Part of a small language model's weights.
Size: 12 layers, width 192, 6 heads of 32, vocabulary 607, 5.56M parameters.
Architecture: LayerNorm before each block, rotary positions, untied embeddings, attention and MLP in parallel.
Each number is 128 + 32 x the weight over its row's rms, rounded and kept within 0 to 255. Layers, rows and columns count from 0. Numbers have three digits each. The size before them is the row's rms in percent of the matrix's.

# k: layer 4 attention key, 192x192, rms 0.05, rows 109-191, columns 64-95
# q: layer 4 attention query, 192x192, rms 0.0485, rows 110-191, columns 64-95
# v: layer 4 attention value, 192x192, rms 0.0462, rows 96-191, columns 64-95
# o: layer 4 attention output (transposed), 192x192, rms 0.0584, rows 96-191, columns 64-95
# up: layer 4 MLP up, 768x192, rms 0.066, rows 0-1, columns 64-95
# down: layer 4 MLP down (transposed), 768x192, rms 0.0953, rows 0, columns 64-95
k109 103:101133093171133071156174126106127190173178114136168135116093112094169111184126097139126102158113
q110 107:135109084092152071159108131157090095131106070066136091191164168120154174158133111149125098114077
k110 106:099140118190166137115130136153149151132156059137111118165083124081170089170138117125117107068096
q111 110:114081084104110102107138122151113113138140152151146171128148137050175117194146158127158133117133
k111 105:086115143149084142130167134112123149126151137124131116153112126108162103193149197112123134114102
q112 099:127161163154145089176119120099163153152150118098139086115085139153195154136068109175107093126119
k112 095:092139135167140095168140122125165125081135078159101230134100116117156141150102120146102108212160
q113 112:150083101148161117142108187108180109134081103134138166169105092164135142141134085155033112103083
k113 110:140160155125133122195108114123102143088113097098107154183142182107088102090110150113139105177079
q114 108:156090178164156150123153064143217135098126151090092162199151140137117148114107198137146169104104
k114 110:140167171146060146181172083183104138048142112126146078117143139144093134161107138135116157123120
q115 109:073156073089164104142102096142075150150111125161120173168108072083142190130152091085164068129137
k115 113:122090119142144195139100114137158239182063144119188097130199148087169166174107161062130108119130
q116 109:128130071112122118139148095053120152107107172097144098177126094134173156122171123144159126104111
k116 103:176075162137146088149130124117111132170076100192129158109154158154142102090178131131099141093124
q117 118:125139189132127159085158166099107118141100116126101129142102091110131118159119130127102115144170
k117 112:122169165103120106128157124162094142137174066115118075164101125121102118188073142082182150110152
q118 117:116168134088095128142140130071103157073159150178136122149097178174166087114135188134116152093175
k118 120:149142196072073143124141072180134128110135164166174093191058135161132098101122140094102160119176
q119 109:116124106136103065171098111142111147172158080126146146179078158089072136137094024092125107113134
k119 106:149067162080159161090066195112098138156132141153108113153137137189143170159121116179068074095089
q120 104:107081042152100158150157140106149065121162123115135100108084162142187137130162187112132147072104
k120 106:121121094106121061155123167131144130140108150134156121140123106126139135176139162128122140172157
q121 119:178148098115132126105092072184213147142154118063183125049138126173125117095171164115117154127060
k121 118:171118139151114147111099115155161133112154154120169157133155148122155141148139102183085112159125
q122 115:144179127136165147140147201108116093152122093121124088163156122129128078144172225117152094129077
k122 104:099130097199167170121088121160155152131125113120125065099105153146085122089124031117150127168115
q123 120:100046134098099112120179215078137072094094129157109137133067099168186142133194128079197121145122
k123 116:118079092128091156193096148091132070167094189088128134143105126100082106068205104117163129129100
q124 108:130149135131187101064092129173089114098170210078050091112118127081118103127140112137178184179163
k124 107:141185114163183170073105154080152121148129130072102156158072072112154144159173161142154106135113
q125 106:076081132185092159092153146143110121124141126118150097139142162159129179156112152150138153152091
k125 105:151125108117106144094170113095124109105100101124081138117171161215099174083121127135133113087112
q126 109:115113194128181108078105088100125124154108057165103091161144164144117135161090096163188162130173
k126 109:087181114159169122103093194160109169130144101143109129092168100085097098150083157130140170112153
q127 113:141105213100102133119099116116143104119194130144099099077170091077148090158160087117064165146086
k127 108:155151123166131161108102132148102100102155121165120211123120115122094130154125148182172167114078
v96 104:065127139151183146150093122120132072108187082094138096132144142135087113114176124114155086105094
o96 091:173145154102163101126131111151118115161086135108119122140154121094120180095113142160151142117178
v97 111:096139103152148122193103167157108102068173108138119144153103132061107113192099094117109077131152
o97 097:106116175062111129124111100074164144098155118153078134128090066069177159141093109109145141114086
v98 097:167124110110095195149108124134147093148099148088165080138137116115127135134186171125104112153082
o98 094:093104123107133125138077128152146154125167115145092075152134126150099085147132076131153134124110
v99 095:129115132093094154123193151149178062145117174149151152172078160197136109123121137116097107153113
o99 092:126165150095110085136151084135153128030130144096075078152096109146087212107128170179137077125170
v100 096:156133199204129113162132153137097124123200151124073179168158118114181141155122074140144162162144
o100 087:144175203095101175142147073140194142157117115122137116103158100165067115121150179105103095120142
v101 098:113075085096108081152174174134133134128086146173199181137144139137112154128073169089124095100107
o101 089:107122176144132089123082089143157151156152187153149148084212148144131135157125119145141123161128
v102 107:148120057098100151064158147097137163102116153137092098138126103132090116178092164175127118136115
o102 101:140082180126149133148179151088160087122100144107184098127079142224165106081132126147160149097138
v103 100:103100138149147201148105100160102134078197179089168082093124148166105092076068125098091126141118
o103 096:133160116141119097106096160114132130145126176071102085125116109104169147176114121074155159151130
v104 095:083139146076143096097132116140099145131110191119148131161156137092146186143162115131090134167126
o104 090:189135107155068143140123098086087107126128122153184090174142161099106075084114116131183079073154
v105 109:077124123130171166105094164152127150146127111129073119067131132105159114093154111105127165134090
o105 098:110067132164117084122169147103087144097178164169176093157126132150142152154122115116105173142151
v106 111:092122137129115108140182125157152106154117122084129131135101140163104106110112111124104129186114
o106 096:167168116129159086103117117115104128122078112067130080113097147167133096072115085157155152116135
v107 104:151102120124103145154111079036117140153175152126131095114097107133110187147176126135167105077146
o107 100:127174101133096117083072138157127140112086104086151144069201084180091156143156175135108172136118
v108 096:092157071083144103145087140198173112074128158148121069119122142129148116121097129108118123122108
o108 093:127128134100170136119145117101137135121109082159149120147106063073075157172151090087151095121184
v109 098:132121129153136084196157069103144133125081101140114166116075095133110092162116116060129154096075
o109 091:120161134152085114116113130147107186144184105139122135107121076118120072130093144161117148130140
v110 105:147157155070151128153116169095130155135128173197099129102136132100160195093131126138134139139156
o110 093:148160098199113115123107095188174089128124122036182101134134103162091125184144105108083128129096
v111 111:099074123157161131096170132133185073127096106129122130120121140116128106171136109170149136137133
o111 095:075172130082160110117148127149101133154125129129123131130155135187069175178093146079126111111190
v112 098:127102128154176125090095144128134162143062087154108142154151125130108064080175115118088125192136
o112 095:115137138114057076147106132092118073124144075102151119055107166177123134134144186197154067150060
v113 109:137110150107158116106182101077089140150157166093117140101104084159121151163175121068130208074131
o113 097:165152128107141150060123169133142176165115116152155121114146125141108152063172130129141110154073
v114 106:055146098120119056112120112099107131131102162084150105100112105096099090142127174134156191135111
o114 099:082155155084155186076196138166108119157143121140118120136174128110171090084114111123085128091164
v115 092:096119120082135179054157185043124138115151142171129153117171141108166139158168187200154121032087
o115 089:151135052141119166148134147096141210138123106152150181101135105176126163108122142121150092144127
v116 103:112098164094120159088125097140122174124133145093102074124082080132184120092138175087111117118117
o116 097:152128105110090104082140160158186103119134062126184157167117152168063111186150121162130131145101
v117 099:112125179132148122125152095116154155131161126082099120120122104115143113075126114135060160143130
o117 093:035149108145085119119179105152110088132126090138143106179109166120123140140130125148172119109189
v118 107:134092084160163146165131157120155135160128139112061192101158155120140121114155070089180148185145
o118 104:063143122125161110111156125162101117155152086044116139147138131111197110116064141139115100123137
v119 107:170107129143129123103132052137128146174143146144097105182133106202081121133107193088125135120140
o119 095:084095143109172072109112183089179123082099147106142125098108193153131094116108169093073165136100
v120 106:098173156093136131096083102118100073148121194107105134120073109110137103138114160124115130130119
o120 094:162110134116090138168141135109154148115140107093196154129162132107131081210110162175055071044139
v121 109:118167127140133125124137126145182146066163099177164128134106172141137137112135068094173154142162
o121 097:138103091114153151110111099168129074193158176124068131082151079131131199152085160119095127096157
v122 107:093145119130148135085110135109124090144138121150145097168124096069066118108088121124185128157164
o122 096:178133145143077153165078124156119161156122098192157151175140176147157174168129114138086124172065
v123 093:071110195148159171149174088034164130162120206152218120176150127134091118147147160124120141116118
o123 092:150134100057110167130093178161128163077134135087131115143062111139103048075127138103064126143152
v124 088:148110134125118097085143106132111159142139130141148185129171123070142119136112112147149108149095
o124 088:095098084132150161121124133126110133134140125113175098161094206152141192122143165183085132145095
v125 097:084135120107097172147137069184158155159119136094119162139143197109120105094196173092092160104193
o125 100:143148076145121164106172129137066203124124102129133102140149174133137139130096064115182083153099
v126 098:064120149116147157164153154174179122141096132139131122072206126125117140083191124065207135171132
o126 097:168142133149136078131110064148103162162151124088113101131140147171118119173125083132104057108118
v127 098:174114144171114136109151110172101090175147106158156074136121164113171090130166109064165086058160
o127 093:099112166110096164125084195097105178097140156070092133160066087178071148151069116188156083161100
q128 072:103147187078125102155127137112104093148147117143105066142085111158160148169173149156157179074102
k128 077:114125118145120123096091126140182126104129135077111162183138115089140149109086138132080096146148
q129 112:155131120092093084188153135151137115164164151151120109129096120180142124147185160132166154062150
k129 108:167123177049115097148103100132103134136150126148134046090186138164135149172139125073172162112131
q130 096:161127125101062123182145123119171115135118070108157091150081121158168120125129123082141141085131
k130 097:170122148122123174128073127186033155111114055178127117112112103114150162119112144166185093133124
q131 076:110120108135157112108099165134066078144133107086137100139156142165121075169124152153079184117150
k131 091:097149137155135132121068078093100160142164123102109132145170064118115136120136078156110135177152
q132 092:150104091174099162113138043080121134091080118134102096092196158136114077133158134121122157113142
k132 092:138137135123078140164179137169141153170083153127050117127120129194100112151171140082091151138122
q133 084:119156163122072134151101127100110154154130121174119059153125107164112153115163147181203155091110
k133 093:097156139071176129193111082101071188124094074112115125106164171142122111145103129125128158107117
q134 091:143181123086166174131179171161139122151117127152146124137140109123156131175147095130138156072161
k134 094:043164139136144101147160111187106130116101139072144093146165134151137163158063132115085060165140
q135 086:130104089102178083064142142168146088106102150118090121089137160149085120087175117135162106122130
k135 112:127147157072093193097136101147144122148138128147153167141120155064128120118086119134083174089152
q136 085:140103108167109128090114173114165145125128116135117174131195129125143108166083139096116070178157
k136 089:122123094130149104083105150124136149093138111128139129127145168075085142088148085146098096135116
q137 063:101155170129119137183156164105179160102183083187163192123129176169158115207137133154080098082132
k137 090:155172115125107143133147149118077147142143061136066099122134145167133187151119192068172151167106
q138 101:117124127137135129149126150060124165123126172124109202102104167108151144167122059154114147094154
k138 090:093118131202134106120109140111070101123106185138171109133154122045154139107057164109135151108107
q139 099:090091151118142147126181145087114148125083124214097109147138105104149140128207132148146109160159
k139 096:165148140148176155153142057165092113123138074125106100144188136148076067139124135168147137163140
q140 097:147077174119095138121107148166136118099073119180176135061112112100099122200120105119119091101079
k140 086:164132133156112120148127162095069070145083086136113121132143099051160145108141159125169131157115
q141 099:120145146137165127133097112175181105099077114059128139094110089141124161162109138113125088129053
k141 093:117140135097089123100159096165086124160139118109129101097087145233084090109089127121081093123175
q142 105:102102124202118140168183106134070130105105142163114135116108110144140105193173087143124195125124
k142 102:076153157131117104156127166035165097092093098120122130156089172089080109112129094126154093141137
q143 107:170085113117108146143104124089100131114101112125100117135186089103142108092094145160146142063160
k143 101:176150133148146083149155120168111133161207113119151117128085158150183143138140137095163101144136
q144 103:063151137127172061177111164148092148056110111126203142099126196131141121148089086082102066149160
k144 090:154136097109108199122098131127109084163137128070204072146139084142133097108109135142091147096133
q145 107:184122174104104104100120158165088130153177154157141169108089145115136109179112104150117110126102
k145 102:129089110165131166119145075069090082155116115121163159142123110127140134077140097141074163116123
q146 092:153149173135183081098098135138153126157114123171065078131124126113117123128087081137132068121103
k146 094:125112109141107135142119137105153091143181187157153124174116172175112188149134165171146126051122
q147 101:165183109141130139142122139139112125066140131133143123091126104166160180149156169098135113135073
k147 093:147152138164091066152104134100148142117113146118144155183093090113119098134132134161091107174092
q148 100:127143144045139111125118155093138173119130143137121086135103144121103132200160128105154176167165
k148 099:169118110120124193077121126193142097077085098160108211172104178136092181098098149156068101102103
q149 095:067064113109152099132194127158123143105060129117147135158112102099163093098081142079111153112114
k149 095:150142129138137155139113107139137101138155112134170162127144152165069138147108105156123098090110
q150 097:124075137134093150133136174117103144095156134161085130165154126102145115140167129139198106096152
k150 091:100133147127167158050165135110161157160128158140187161130155133118105140041155165143172116079206
q151 100:172158166109098120117072042127138098143138097143108100111164048179088142086118115170115086081085
k151 103:122099089137129103111146190108146139080159208129109108129135170066100106109114069119097145126116
q152 099:094144135106115119168080123112095103132167158159136080130137124204077132093114127157172134129063
k152 095:130103087153133104127094065128124142162127126108057139125122165059150126147156137153093135143088
q153 097:128129225113135133134147130146133112130099134121147162092115146162090121129170171095128165132111
k153 095:105084160154148156094119124116101144162141043130193184118133105145138150137113136148128127159172
q154 102:099135118206170071115154102133203137135139148092078099090072150115160087132130106093141161115103
k154 094:096118151083204183100162124125059119101073156115134133070099087142142163166115098134105092120108
q155 102:161136160190145127151120123120157158123151108175145131138083093123143136092142093163148080158166
k155 100:128153129114091144157081150072041116138130125101139124136176143066121114147148192124111117134105
q156 098:098173125134141091133146084112113154158156183217120175147116093141098087085163102164165072182083
k156 090:137076107190121170137108136136147154121055147141121112111171175094120167057175095106119100118162
q157 102:128076110133150130166196133141130180124173130168121141118136126191152134076135118092168095107148
k157 110:119150133171122164123161122116141113114145124147105164132114122083105057112115121171119046112137
q158 099:062092158101168148174111032100124136132186049098142118133133095167153133143101149112118116097103
k158 104:175153110167063066107155174140190099173156139076149147081105131093160095078171082081102157141116
q159 099:176133114084119057180086146154159198094152133111096165169124147132126098130102143161109095067128
k159 089:101160120164133051103107090147086116127154139121147099122059157156132146095097095122107140115112
v128 100:136117154130117115081141127086129117151099147153087146146138164101116108169132044146161150065171
o128 121:109119184179112092157065172119153181073074173097139118137115151115208145120104123090229144043164
v129 094:116114163130131133108119153108114114189131167195111107106071092133229117104094162089133156077184
o129 103:152116095130166123092083169109187105126096093076189171120139137084221119150073123108116124185118
v130 105:158180147077151165164154061164182078119137152154115191134147128125141173085137151128096109118096
o130 118:163142120186089151171094128118144121133082181150152104142119106146119151160144147135091145118127
v131 102:141082134108113208168102159186065069134141154097173095102135094144108118198111135122123162144094
o131 121:127110100116093137115149066135125160141158104106101128129129133100122182051168125154183122074127
v132 103:124157136133184132092120145143090125194134148151158141164076110146159122149119132103143122197064
o132 114:039077122098083159179176164158132064150152122151142085125127136069077148147116087163112178084126
v133 099:065176167167192116116154139078130144152097138122151104105126156106129039149157117065180140101120
o133 110:151119176069120122145100224109146146071062140132210132118099082106116162126133133112130146150123
v134 105:168118132183077078101108166141065108102102205103144102156174134132082109121128159163138111145119
o134 123:110105218143143189132145104118126135111125125150137121127161126130124172173126148144113099128112
v135 109:113122118119127072174163097122195155100170118128097145156108042186101080125104142153176165127133
o135 120:180186112146056135181091140144117132121066158154116148176151158105102132095107071172098143161183
v136 108:174114108090170106117163189143135065128157183159088190151160126163075091139123102113102125108125
o136 122:141083179130158115136155142155082123189136139080103122106138196116107100147137133163096122184144
v137 105:126104073105081064055102131162078069156121121147120165153101122175149125136123171102091144085164
o137 118:131161133136140140122208111165070176128202123090100194072179182142102118123158088054159132159146
v138 101:161087182150176081147091113117143061097109090114059139160118122157132129128102162165206152131076
o138 116:146135100154083158079117130105134080117161199098213188100114062146166159118182133131132094136169
v139 101:118128111082113100161162134114116139142101160150160143114139091134104132115094188116091101165122
o139 111:140110134097128130167088106080131126090147135158105133154160173129109137084122084099122197102127
v140 108:097103129123141149094134169095128072060147125160111104133141121093189133168118120093147106140133
o140 120:201158147137115068170119165160125151136108137099114095153146121093131116112137143104130140123147
v141 109:094115116109168163118087180087106175016132126115129110085092140155142164143122140113129155167126
o141 125:107055139117069139076096082148138092210104098141091131157112066141111094172177130116117148075145
v142 101:173181092149134146149138158190141123128144109114124155124095132126154102135153111098206174144177
o142 113:135168169104115105099133149090099166103135113195130199115136082119113101135069080141096197119150
v143 110:149118094097141062121122105121076140105065148122129146147166165113125160102142153122124116158103
o143 118:164111166212122081119174060152187102108173159127168137130090152120130176116136092166116105150148
v144 100:097103139089116136128131105128137097093126130099161135209216100137153147211069151133115141155104
o144 113:214090173152137174061164133139170127126102140088175231145088114104106111106178101075131150089182
v145 107:087174165161170108104118185116058143171149099139149117147139140170110103150158168154123158081059
o145 119:106127112105172074146148150145153088151131129151187143120185091171089107168121166063160115116150
v146 102:118107119089157146104074116092119130111085055099143097126138072098149145101080202141150113092102
o146 118:112128077154172113093139062159123145125157124150119135119144130114094105110091179161120168132129
v147 101:125138174111131072111117138168203106179123077140122119191137053135113149106120119087000120108083
o147 110:091130156131113150119142161152084133111124160086145211140080140121147101105120173212134135113098
v148 098:110122129132083116142165116128071064106107129117103130127171112219131082120075132088197108093188
o148 110:101108163163154116152131125116131167150092126135102088135134126107129116123153119092122097129121
v149 094:084166135071131128108149159123159156073122144112182144129098177132123159118146109063176048115118
o149 108:124103080126117126139135131160132117161204115170087124156167090134171131163123163145051192155068
v150 093:096195065091175120149142072082118157072133161129122159063118041165116100082131114163152084112076
o150 103:108113139095120151139095169108172111092082096160125153123139140158092119155071162139149168178150
v151 101:207183114190093180103162157194063054145089141139096106104161109105122165137113132111110132118148
o151 114:102133140139185142150108116167096189130122116080097134134165133112075131183163154123135069147128
v152 095:179156094076068188099125094125137154102101124143134158148173122111145195103123114134129070114090
o152 107:114148087168109121121157099104112104119127147149117101169117150129113103178203124116139086123176
v153 106:128117145113111088163161124114086102166103134009111132118112168159089201076127091139104177140122
o153 123:139095091147118124161133077146126146047139130163163142118116129187019142101150138077138151113076
v154 094:192200166115140169101085114072133050131131093133157164120140160084094151106149109175109111158133
o154 107:152170124090163119132091149196114109179066174136137155145125057145100110072130122125100169173120
v155 096:072121107083132185110139105161138115152160142133126132158133216092114156134145108106129138131149
o155 109:181138072171173141146092125149174148186153126182115089133177108158186118102132155092113141130111
v156 102:135090119081123123106160129177132140085128208113140117158130174139155113136153129111138147161110
o156 113:119086155168075151129083111184179108137149102132164127126139081166151111122112099149125099108083
v157 101:131100212117153132207204144061136139117160146156147126108117180076088048161139153188120106133122
o157 111:179105155092128130136111151114133091127160148108163114196095120125121054120100082175154138093141
v158 106:090115108115125108100132105082111098209173140060079167146096127152146135118130128150105161114117
o158 119:123143151157081144102180143150198098132148116146117199112109126105157156111152137099105102138124
v159 103:144140104132127118139110146109167076136128129136169160118172142102128167074123148154126184127170
o159 117:123149126156083120124091073091131205135120173065131150094116052125136162141065124161156084187079
q160 096:091159119154133135137123153091143132155123159083117179113112147124071230140139063167105106208089
k160 090:102137152180195083116085134176071161096121173126063142064078119118140083129111119138124154119127
q161 093:077149171124099161165171156154125135121152097148108118072130114132118114086159099143138101140124
k161 100:189142071117152077113135158101131108180095155109168064186144125141140141136126127164103090140076
q162 095:133110102165163172136129116114161103127140160111165119175134175172137053107101109094098143107114
k162 111:168128135129104111093093133125085121142091152136109122109130132097086083066143127114180138127148
q163 100:149114065155079182141162135074140165122151142104166185223099169115127148129114131081096120176173
k163 090:172170116144166116152119179171081128161081082086124151066130154129130130161100153094156109142096
q164 097:159118130112131134076101110092109172151102127100102140080089142134150147123089135119069134158166
k164 101:106122112162157160139176176120129111082185187124131163164133126109098117105171116046149170100155
q165 091:146170168163141169102137112136070174118142108155086143067130125134108145039116102170156099092150
k165 094:126132108143101113099109121087104156111146050082094118082127119145124097109141110147107111131160
q166 089:140098137113104150143124086069150149152133103097146214154106112084178155120140162111100166027130
k166 100:117113113145163163118164151140150114079135137072083119195113093134115105169096114100080152139143
q167 091:106133091182136135157121143092133136121133197145089100175097169115097079106146094155120096127083
k167 107:123088211097071138098087095106153185126101098063121158126179124130173160163123128131142145102157
q168 079:078092133081128144112142158149122138110116117130109074140098143138098174109177106144148156082090
k168 101:084092121128135166122144071099101129073098126158139172072108112143137124046120112124202125107131
q169 096:107135142149134127119149134156120125073096050160173112116154145137084140082144121114179121179148
k169 112:096131172060134117142121078138123208114113042087121101138155096145134132142073106102135155137139
q170 105:140174134116133139113121059145143129086133138096141100189134126128150144131146133119110124157084
k170 104:144090202208106140077168108139130153111157147132113090071119125102097170094143158143122168119083
q171 111:125121161158116122109088116132118178142149105158096207204151120120164102123077165137142164127087
k171 116:110183172105100143110103087115179108120123124114159126106105124188123125151106150103127123150111
q172 112:132137114142125163122110133126115137065145120139087176136122134181110159153121157137115080084086
k172 112:147078134121142172152133170144173074129118110129133156119124113140163154100176102179096184056154
q173 098:094093190103095146092184156030114134125141113154093151176142148136127089135109107089183135121145
k173 098:128104152119127145201121118064109108171124151189165141120138122033100198134075113119118143112166
q174 099:101172130145118095162114203136159141135136150083117154142116190163138061170141112155172104132127
k174 096:065125173169129094124095107115115125096070146126126142135120089133150177079125112126180097176100
q175 104:104142103142115166137147112103198192121081149138189070132201126153187161081138128139157129093128
k175 102:210135175100111092092111113094132150119092125106141142115121120122133168167145124124130089119134
q176 109:179060086166089168096116102159098128094178132126137107104114113154114145111081095127168112075119
k176 108:173177143098119066097131095156138149155095136088084111148180119084152147090156153116144157176110
q177 108:149146073066116174127136131082147136132110097095103219085125094123143049062114124120119104170117
k177 107:079144126149095182198130155166132152103112136139115102132084148118125098119105041152119141150159
q178 105:140109094111102151110142163092160127090110060161062127087179105125154123177088081073076142169123
k178 103:141161069078125178086091179095090158112093071122110089081105147159073114056072089114171079172121
q179 109:145056139092160083123124132051075061142161122165114166120102144116130192187165168087126134099140
k179 110:120139098161133124130111161100220133124106184159142155114124135106142102104109170081126089154075
q180 107:132122153151137164148092116171119067138176150149114146102143110110117158133109095159162153133089
k180 104:120113106118116083143106125132183056093149128136129156092156130121142108093161027132154144138132
q181 106:176186083108137189113134090136117102138107142134084122104139162133157116083123081131154130178113
k181 099:167126119103167164100124140161042157149145111194110123131078166137136143122125123104146103103128
q182 109:160116104108136127143117154152126098081087106094170155084159138154103096095070160103109137175180
k182 109:110117076072080048119152189137139140158079123087161153106137120124117134108122124144135132178148
q183 099:112149155155169121165146195077156099169147122125106103169196135144114135169103150084114128081115
k183 094:156165195163141081108132176207089090150108149115115151135118140106139171106116128130114084108149
q184 106:152188127096130132095091131127149123151129142127161119137171158101092099119127117071149080062104
k184 107:134193179120124091094104130080071126133105126124131107117073118091131094105193092114076158139090
q185 110:116138131148099101122106115187118110166187177074177113127078138138206101141144106170183084057158
k185 102:160165128175042093167102156124101143100085200153116123203124110132161081118159098125140083112134
q186 110:084144124084166090143106106096168108092052141168136100149139139153107135141141195080142201137119
k186 110:129113111117139114114125102100144087118176093102127140132129177193142133180086144138116200114115
q187 095:147077125112149135174101110105112131107086096120150117124055075151091161126113203079175168152124
k187 094:090172113128125118070088090064121145134119207113158160084067119192127137161140107086116142076132
q188 106:132137157124100149136151046190137081157131172107098129105108177171076135144090086119093114113114
k188 100:162093170138101115109144107107136082068077159135126085170094184119098125137122117101114173175128
q189 103:167151146118151125191061127100140147128106090159120135137117200148107108149154078157117045131098
k189 097:131142219110040111120087166083184170157066136114139137126122122161176085131085089153157112116141
q190 111:139149127206150169135171073116144093089167075199131154165102176152125133136072161125135132143140
k190 106:144170085073092158115140121138136112128124136122212148182147152135137156143128067115150117103054
q191 106:171106174093125171185172144163127106132082132149192106166103089097159144105120158098164115139115
k191 108:139117146107162122207129146113146100084168109152105160133123144152186180141183137132124093147084
v160 098:098164176132141123150164110165082176118171123163114123115084101174065064099107190117089181102157
o160 094:174118101164094082104154145109146130145117158090126094099140116128169129107130078113181114186061
v161 094:189106171163103132147136110105173116159066104141154154123089117074144130126124122167073184146144
o161 094:143116139104116121132080130184106130086172113178125121128123044184091085068140123177176102136101
v162 091:183123160067140134117135092136154089156167113159170121103075140120084125136090134073101138188094
o162 100:149185090219166127133085118174112146094114147109148120118129078104201141133132103103159087114188
v163 108:117204080157174128126149120160073099120133159186074201130101165152119117136130128120153091130137
o163 111:128076156074143154133174158136106165103136135141096104103172128074093119065110070096170093097084
v164 105:103151060055128145136145116122180151158145154154082090094108166149104130115125149126095053213171
o164 102:128115199155086129132059162117118134122107099128128131172133099094129132177139070190139164055127
v165 102:162167114161092113108115137141105180152079221124107079183116117137174119134098098154071175160161
o165 098:110140129050151114133130085109160080138086114160140191129126101112141124121111182143123094091095
v166 107:088152147110097135128139125124107176168125114143090138205117142084106052175130093129120049155152
o166 107:082135119134143093109165112148096086106095169113119117115135130129122175094151146148172145084139
v167 102:124128167088086147074109160144142097144113153064137116126141140133129141142151255095116128175130
o167 105:163164187141100140145163139152113103114138110201079081175133085146100152137169154131147081116088
v168 104:132076150136116131069109149072134118132111166103171147197083110095135104165165087137098115084112
o168 106:152099124110171126075096091179132159099121100133081091165131091102161136180059120132117136163167
v169 102:079068194128062155155119109097145117130100130081173136088144152091155114106110094104115196135143
o169 100:087122108123111146161151118137130099130190106159090188137126119171072101121135123156115077094136
v170 096:134135162131109112135131164102138132097165146079098101142107123099123130109164114133062095113151
o170 099:154088071158103164098094153141126107117079158101139140104109085169099178158077206120100207150098
v171 094:116144123111155158081101179167128166183054065165168117128123134104146150082155127180093158145109
o171 096:120103127070139135171169103090143067143104091144162124130162092168193065120144163140164128066133
v172 102:100091146097137121130127152160134090087145154133086109102158160155067089142108187120174199139138
o172 101:225200111174097141110147090102151140137120140088149120118057110128104098143123140110125084134061
v173 100:176134105186073131131134112134065141152109103148032165134161104126097112128113095143164130083114
o173 099:125140168107102079114085169153156081105134098143115149159115150142115103115122181131109107129184
v174 101:144149171072122137183108099180115069088104121143118128075089124045132110133173134113121139115155
o174 100:120098088131150152127132115194111194112115120150148105111152100147160184114148191105156100156161
v175 096:146094173111150168131086143151132189124130101121110132138125097118053139127125184184105137155139
o175 097:136097152119133112157157123080115107139099133112098095164117131137064111086122147096139127121127
v176 104:171144123114144131180122082178116201105143138146123170122139135135134161102142145161112164141093
o176 102:130119108142146157163099086094098094093091165139098123217088100152116165079119110186133129136095
v177 107:077147126092173190130158123134154090120075114096157184144128057101172115127104123239146171125117
o177 103:163082072146139117131119076135187165133128086112157094110109165143100143160126083112142124098116
v178 093:111150079141084121153132153137136076037148092109063160157170164125106131090148143142141137124133
o178 095:113096173101163194106118136098155093155123162175107135077118128102098103134101126148137097114117
v179 101:156203145148129103121128192092119096107065135144118186112160135107106101162091165095102157155141
o179 100:105084091123077138113124134120149132145162115163167070179118133176096129103139060133138124155107
v180 104:104112073067171143122167107121119105140164150138124105128141113129143164149202082100151105082102
o180 099:178198154140062099134084171183071186130103092088101117138140119154171071162057108094118110153157
v181 102:124151158145165109157177154151085149136189163110116126165118145161100091085146149109088152095174
o181 097:100130136140096092107132186107110094149120175164072101123101125154045113135135139092162089093153
v182 110:135149130073129094123102115105118108117129128082077188100103111070144168114128122113053116198212
o182 108:149114169138094200094113138086112168102118117067181079086160117187119169148144134097180093097092
v183 105:167096157113114144093093115093145149123125112111106142147098110150116157109135169197120101127124
o183 110:102150150118119149204128154113140066127135133088051116130130158153108119138163083067165140161133
v184 103:097113145150144151138124093041119108142119061089092105152154136097088139137149117146119153209121
o184 102:178136094110136131099161118072140175132138149181145113113122108093150095095111115142119132083191
v185 092:120169089182112093142173133153159191088116115113113147094178152167136172092106075139162148102124
o185 094:123115089099136174090170117168162126153107109106061087063154122120140125142123122104060106145114
v186 099:153134142078101117139133154069136091179115084156148162087157152146171127155087069122167154160143
o186 096:127122109101177154109074138174180132122111156157147127140068111157114190100201167122151105066163
v187 099:105178145163155177113099110118090088174138123160112085085168141148108166080072166136175100164106
o187 102:142061134069176166156171107138171117121196149131142187137082096107133105198147110129130152115087
v188 096:122077164136120122097185119133143141089098116143143111102101173118092115139144095118121173188129
o188 097:132100109146110135115141136034133112185099119125130129129130118109111112122168137129078093154134
v189 101:129109234177159143166092130143132174135103167155205155142152145137104099097188180132118130178153
o189 100:196100091069162089130101125135133114102090136071105124137133096105030151134116122102145100091074
v190 114:114154160204167179142119098135105143121112102170149193123163108124152117115161126139152116089176
o190 109:136164079160199160117136093163122181148117093147124131095075137172175148067051104112087106180076
v191 089:090182105169064149071153158073166169123147112137112184142101094118143139165137169147133117070112
o191 088:158210160171080144133151156167078142085151130108148092148078158129114101108169071122140150200091
up0 103:088112078112118125135161144155146099157146134126170051150123121090147102155136110175112162118139
down0 101:154138092053154082115149160137112127152065094116166165161105168122059093155153180122163103080105
up1 106:091080077112069147129078169154112154115114142109180157137108150171131122084171088101093163102174